From a checkpoint of a small transformer trained on Wikipedia.
Size: 12 layers, width 64, 2 heads of 32, MLP 320 squared ReLU, vocabulary 2048, 0.951M parameters.
Each number is 500 + 40 x the weight over its row's rms, rounded and kept within 0 to 999. Layers, rows and columns count from 0. Numbers have three digits each. The size before them is the row's rms in percent of the matrix's.

# layer 2 MLP down (transposed), 320x64, rms 0.212, rows 170-219, columns 0-63
141:485498481411622522546494514471520501523562515495583487482502483472500495450462550455499493506503489529515537543486514530448561596505508462469555486541484528486405540503548526495481456457429478
130:482491466548579537465504397487481510514569447465522469541503576516537522497578483508514559500434475421492453531511432539487494477526517452460527517476493540530472498534521526532516557537460413
046:463493492424577475543500451514546573533435417488596537484515488478548445522500492492448477498441488460474503477537484491510489511461535443570440493476510450416501543485470531558475492509470533
112:532494453463517472439540488492496513515444487498553506521560604561525432469509538520464482513474471544502426482501473489450569472527552536476471415544474441528448482462561564540518511528483451
139:470507459526451533513537491485481564558505523455470520486463494587504549476544466511460459494489497454421444412562484514484428477446481520471516541512480434490475559451506478524396452492491539
076:533541450475542570560521518483507488500532501504478521544522495525460440435463574573476498443531524434507475489551501501447436491549488474537526485480527511534427502466483443516458505387574492
145:461557517548551515479494455497440463495516556419503459479492490550539520460596497507520508557531435503483493487464515520536575493490618515464499514516471523514496603496504584483517508473509545
073:476496533523569440506472563441570464465510469543507533512537520512512507516543509521476488422526500485565532497586524444419441497507500489554529484486452506520521463437552439541501513511399460
103:569467454578509468488527518499511504530500474492486471502584516565479508417484491527514510463502502470493485541571536556463448549437531589445418496470513570487531526489504507519443572543536501
129:489505455492524458471594549487533487396529437530499458557516465466521466423496519488474450488456549519493463466469445448521500531462428542492441488546479562512487567470511487523491533561455463
059:419492508559486521466494437536480450485478499579439501463447444464518535558512399523543452534484504467545461453534474419527495499495541496449455527490438540504518435478505440495538537506523471
043:524523514525460523511520502474540387516499615534512560536504466526486472523510539525541514491457492561563507508481500504470536551434515447438537540521420581485474547550459525494487511569489488
119:498482543437572413537452527390480559431490452492565489503463473514497440498532477517477482505583492463493572466542432573511497493457483485543494519473483537519506491557526463465515529498501464
134:527461470587575482512506485468515488577516524392499488496588481494519508504561507475485539474457522436539387457500479506465547492499477544551510443446468510519491516524523532502547500575502508
105:443409510459478504481485518505452505434540488422567548511505486507543535552527478491474523393489467514504477505501430494452515529432543541537536438511505493530551576546479477458548542477457520
120:515488468546495399488525481541548503484475533507554459585546498503518499595493503495499465403438543490479482490486556482565484448554524457497422536518457552556467472492510476486497471441500452
130:508428478488463479530557442508419476513523552481541482567449549531483470493503502517561546498522508428601450433447532456457505552463541499450520492551462482572519466465448480481503518518472492
049:475489523537460549543504471554539491539488520482522532535533469491497548563552530588520529503585537459540471490520444533444547536472508493464480442458574600532455492499504553530492457549452461
121:509533409464493515425424462432535484491434486589554528442507522468512445527482445506501496569527465440424430516505494501478535504474526492522430567484493508561496488463543488477489517504480528
123:482491493478503555500498475473461493467501489485523475475536472554539565518498442509509458453422475477522432467441455512465543547463582473475463465411506565524464583522514509581485509501438429
041:521524488547528491535511535517447505506569497621499547463537474515531503517511549526516599499469482492517423486514491506461526538461547501540472567514422429505509464489525554478538474530437580
132:417470528484560518469431472450549504475490494534504537525485631564581508525560543535484456563502505530466528510469553470555556448503496546513537461455533454515468514498534487512470481532482485
064:527502512524529561541516466526459417551540448573522471542479460526498424544504506474478579519470454472532408501545462521498565440491467501504451532471473491521534496469564472541490525515464411
096:491463531501574525492459491480491570468491585462487539449494556494480503490482502543495489522470450475438462429525504434490540490437551442485506449541563384470512499523469508491546578536528515
113:503490446442499480571534500521436485538504452518559490527510453520554497532440560567495425521478537531435456462453435497461476468476501509532465524436478524468511521544538491515486597555437536
056:584521476494525481459471465476485494460472484505503535531515587566517564532514473505527509459631512515499550521510476510591463551554531471462486443547504467520546535572461521455515454509467503
144:548454492560486581556536487485484460488453474493440544455516541520434485516557488527483461502472437508514380542499484480464482520570499529494534489450528475626503478531504458493518530504486541
052:506547461487428439505513480502449498576502481522525490596515491466550488572478542564458500564457532545578396491482521543466505489440517540463510519482486490505517466523497539490590503540538503
112:500541459505476530474472512575568460474491531556517510478415457478496492451450520464630544445524506436503472464462560507518506563565497515472425534483519539491532518482512481484522502565548522
140:493526559491408492465440445480524440551471469528466501567500549517492528505504522437547544502550482482485561472490520518484513441462456461461612544518545503564583511506487545489500457499445509
073:485521464516513485394496456453498454413507515479552502411508517492510453515524462533489536510523430414515537526514484496473496496623520518514515500485504526536600493526488520544517481496585488
081:508468481516581464460516423491524419492493435516469474529561491483463523462564517563455442471531467510469483494488526541477532570465482507476492512475511509554482491483468624589527442482485474
041:437511524453523572496515526474444479514472522518504513407463483517582512423506470480539467564551510462433483561555488513477468405490507498475496553387532484520514505483496479464543459502473512
141:537567501463505539499518493471486489561479459545460489563498509530491498538543503488523541463485511522470488567515523497513560524492481495553530454483535488521426442407513544449642462514511420
052:551477507528517525535418479512482561491445520555513543456562488508515414459501509550522511453436431469458454493494564543514461427434542446484484503499524513526540455503460501505461417558523514
109:491476484497524490498516511497484444486422551459505579473467499539484507530493491574520549491463508539527440434473537446502564549527530443486587443464417521539483504514549499471543570527418520
056:476499476522527474495493426509511534459507534465492470430568501518526482559526452486463466537506417561526491543455451468492538491470455434511556466447473452520496408493528562601512487519489442
109:406510520496511563476495512465562536512459572527482599501543597486565466511506467524527456501423497492471478424486487440485543480501528512457451476534477466503521516527509436503546509543444542
116:509542453505469484503541547485561457457497530491566545522569450469463510387506481478417501485420579496450458550499483451515501442535509513534505532473494518570478519525534506516511539503413495
107:500484480515500510528415457504511520488475510515525476534643535527481487518415521493419434468512460454432529545451481504527466506533454502546508464566475501450452462557491491468520547500448530
096:503526530566573482515465462544475512539540566515538504495546516548567468451506534472435513537403492551466548504464522511497487433522531502531527545557534485476453518456546497482474445533483394
111:520497388432555464512483445447444514490468530465441446474547545464544478488517482520522509512437443482519513441502447562535543516440527503490462445504469512435477550510474492457541512436546469
042:570470488499512517497471621415530451518514460496493497495491564499530537438530543528500525497419482467472518501458403472444517532404451519473544515518533469458494515512532556449512515534497488
045:548443517470476535528519480449495484465552497480505511445541513503497503455430488523447554540473453459458576529505473500537470507486500422548540489460414504554469497603571504525488448516422499
071:483458477507482514518459501438467559477515530499463484563510488584492444431482574535442507453495467562463460567539508462519572433516487484505459468493492439500472511569528525417510450447474529
077:396513452488532593458437552552477612460451520479544481526467461595529511530491534543529479536473508518423471465479490484554517491530525499486460524530477565506522440506516519493511502492481503
058:499593537522471568511529527556549506467544508533525480421568556486501507530466543428505492483459500522492460489447431522501522492531450497453548436566484465406531490543515457533525478520553520
129:504571509545534453486495490416534441528475483466598530415532534454511585458535516513526483555498518578530546467514451502577506456541494492514494513477507532464480522480518568470459463528445515
064:474463473518478568449503479497574543501481466511564438527514521489501553526511474476481515498583532482482498598467496512430395484519512479526577493494471447445559575523515468519472469440526492
125:522529496442464541542533509492500450512491507484512503483484498500428442509528529485522525556425504524558503549522539475463517535416510572455573540465530563569536468471412450406507502506472474
# layer 2 MLP up, 320x64, rms 0.123, rows 171-220, columns 0-63
124:430449540502466482465493557442450433541520486408511395534461561556537499490515497527561459480512535492425506485516536554520510416556474500468455506538501519531462553490487474497511522521461472
049:541492507533502436513477563563518448502446444431439482491514480472465481543563490472462472489482503519452576481532574500574407465525538562519433450497485563445510487499476492481456524527509478
079:507437492552438480535423484561454533500490495436453512467462494502502474499467534445486417477463517492507602479472546565525497483542487529571457412512556548451508509450506485496488550548519490
139:512481600556518466554501512496519480511476482474503548513487494511525570529489435499552507541532437525527477434477551569443483570474449538533490459595562445497513514566456489473549450512519500
061:496440580496472415462522486451513517499495496490493499499410525520448477513447444385527495502562498471506543550471586468508462494499522521531479474520510453442531542522471486530464494548565431
149:586516492529542541499529486511488507512587557469485496486466446406477482463438470407485470488545512537551507527523527563539499527474483428506500497534563479544466487537467472538494530594528453
061:438465537501482509508495521534518444532556504516481540500539503464466548480444516374473470514538494583545505562514563546504504497539475486477460480522563443462481483536499542507548453540578424
068:460493659492529468441522463563484456566557496468442416488455437429501485523476531453495545430456529485534515544499485481496479528525493495465515450483516527457504508491492542478503486517537490
152:550505532538462537461591535525487504523573548455495530514564504490480500578427499578507494469534490437434466594540573451494484501529474539492511516450510481447499473509500461480447525496544455
046:502500556519473425514517542501517492559527489546477500598531516423379509449511443496471511436531460498515536475497565462573491492513501520547505496538475509387527484481507535559484519500513503
044:485478582538491465489460528547481480479515510464451477504438548485462543427489437501518471503528507458482534453499560547549450470519492454508462469485517423446549463466465444529522530560615527
126:506495570524491522483485520509505516550597473454562443473496534546416462524535478480450502426495559493484507435506533478513488501509447468507480437422498387521542509529459499504488509509517414
126:535478494601460460545471529518554473475491556468441468600541501494388559493498549437478506511538570532506443491477537494515541500506477502521532502484445540498535481491473530549531484519582510
110:507482493552447435494464567500447469509574531433565550512461451470504459511517483516412508493405480510429528463563477489536501551502447497483443485526488482472458513488474477533418548512509547
139:530523486499507487510501457539519460516532444526489494474381471439535482473503544449553467496518496493428534486528468524484490528400510530514472527492540458552461522629470477480503467487580453
142:458436532548478563544475483498572444460495486454487441471563455491499509510491485493507579528491434509519482524498573534435482524478469518538523508566594485480469477497457470468479515529576409
047:521439519526497407495516498492474526509490476465427462472441501441557477469481541464478514388472487496535598537504551516504452524496549552562489438456567491493518511514534523455476493558505451
126:485434474530518474460536497517432496486526490455490497541469434501548516460492523538526544462515516499562491528450577487590496467467404495516528464513543573455463547566443497419442472491496493
065:467430529528484423465507561550443496477571472483480538584520519495427497432462519471473476493572503509513581485532501564575486453496503562521467521516487494426525499556505550445480487494478505
043:413477500465490433458544498547526491520530501453480443495489484497474521535439489512568502423545480568452507483458572493500456496545478495470513414475532446439530454469428487477441515485497424
129:452476642523533448442505505489474456495487472494496467479486517546504596502493535546507500460526472445520458541437585513439478533508497542490516475480478500514540464501446515499583479496583481
042:504474492478453454461478571487491502522527535508487491462525574474490505492441516514556484451529547500525599563495544527503563482506436491532444409485573489417520515463496559512486440518567472
068:471455545518484486522542528572554475491512485460462476558523492479451491473455422560515498521577548480497531466518521586603451508470442462561483441473563506454486455465467505492437498496511508
127:499480543532551507486493509499517583503543527456429540521513445484475589533487579431410534508476526471535452516501546475550538517509551532470496501556503532566517386471482514461516503476528505
042:549471496477519472485524531567410492535486491443387502526433457482478499500482505475523476440461472505528575497508553515484496451498457512562502442560495527445471430501548454474435466496555461
128:477428510583472426481463499545509529477511413458485421494497538417478513410441565468501561549461519511499504539550529511532521489525510469514479432520536540524524492468519480543549501544553495
034:513460517508517514497500549495457505489545468494430521481485504420451507470471496464567475424507675477479536502518579575469528514520490507522442457488552466507492475481488495487442490495536501
115:511429562489454542488564520528543476516535531482485535482509542520465494524488552560563518426568503502545473505529517556519560553514510454505463493538532488491579523511523487459504435438559602
152:449438471533412570483489460515512557521487488518451507526512520482456524492463448493499458543560457494557516471480590558505480517402461510541464488535598527504499558475484444451492538526509515
046:474432500495445424526533576516464499522498534540441460542509551422485555492505524432510472517553533500501562539501548540470525497523489557470493388437554451467471494483489515446482497500522447
077:509463583541498470544523469533499402464512546487497513594502461474424506440452472454520519486539468464435500554472566520492549534536494484535500527513515504550511480496483474406435468568517497
039:501484499589496470454500545562523462464504494468407491446526508487472479483546472465467499443501567476520561574511553524530448473510502534526447409510539522429494447420513524488469487556480472
146:527452492549529492523494538544487429558557519541508523569516517416559553459531584534489592445464530515466513525494530503544503483528561554503526472503541513514557437537557502508462466481555495
039:436486488478473414489474531483492504512506483522458565506486490476454496483514451431509528532550540517460532449549604485540411532549439478450451450503572503490513465473416493519542478506553503
119:508542473507450499505566495525459476532523590425560480552512503516513488497436406478482498469592434451456523484539530458520522487507473485491425453547571554526463531501471528478553520483502544
047:492493543466517476482564508564509496494558509499424490599507546470467515497511510487497479447473536537530553506527564493504483456508505512515477454494565435401511451484418550557434549561534500
077:456493491580452467493494505524517486533508551497448474522451472406507497428509498530567537484586540486487534428466515563555484481528498521566454384520553477454518489519482470519497554505499486
141:535532506419540522503494584451450515542559497557479434443466509487501531495520567521470490457506522552537549561507560466454547533484502490492537467459584458468478585556510464528521518526525460
072:482493525510482473473491534486474543577534511453514535520463479425485502500513500474511513516575525501592567460510496486537532480451458456464414427504563479503536541477384484487460474501584504
062:524462603488498513426476488511489487560550505468445470498424480491515511482476492482477531478503541491522566522528596548486471502552441450451464468478605435494493519556495449495478545545522530
123:504524494461494567448535504492533511566633509496473475512524479525414479494479469476471496458526505469526493555539508532433515499474552521438436474532529472526436475489515442535409500565540477
030:426446478454524444522526583486510501511488529509435468500440497471532555523500528485449465512514497538544507491501587532512473482525483551556404474539554411453538531490467511445479483479550439
043:479476529548530440498534549494535482494502449517455504517480485453445459510523450521455544475570487520470494515515526508548394484555534539542464485542594485426487463410450505449486520491574503
050:476422527518533397510512556491533471533529496541423456530448499448462512457462491496515516473508521474494526527480587604536482481544494573517544460541494538449537534469514541500449496519517569
065:488497489553441410482498517488501450499550499497466459510502518458457510513466503430435525451492501515493537548503562563521509497521537588512526403455604495467504511495498591483473458529513442
047:500411498450525447423554529540511519482501509510410506538472547475415515462459476482464450490537584466534556514514574537518492502523467556478489518458591465472506470495507548515448488455485498
148:436511496478468563480535540575530535573480467474563509488566497467507513478460475474490464463542521469565557408504507544456497497426475562592489538581554472495515485497535474484477512518532481
053:539475557500513434504472528496485479520520477495470477540467458493497454527480469429505502513548545606480535444546527572490484532530484482525461452525579434408516487478502543608493509533509551
147:569499506582513465461431542506407423547541474469525524464492475477514554489545491430557487481499505504438553554548470457435536517528541534517503525519501513553520473513531530524503400513487468
056:446454482508491509425492530608496457522535460417476495557572543455435500482498446474467520487501478473433587499527574523570507507496442524505491533489519520455493465533487520518465457496554460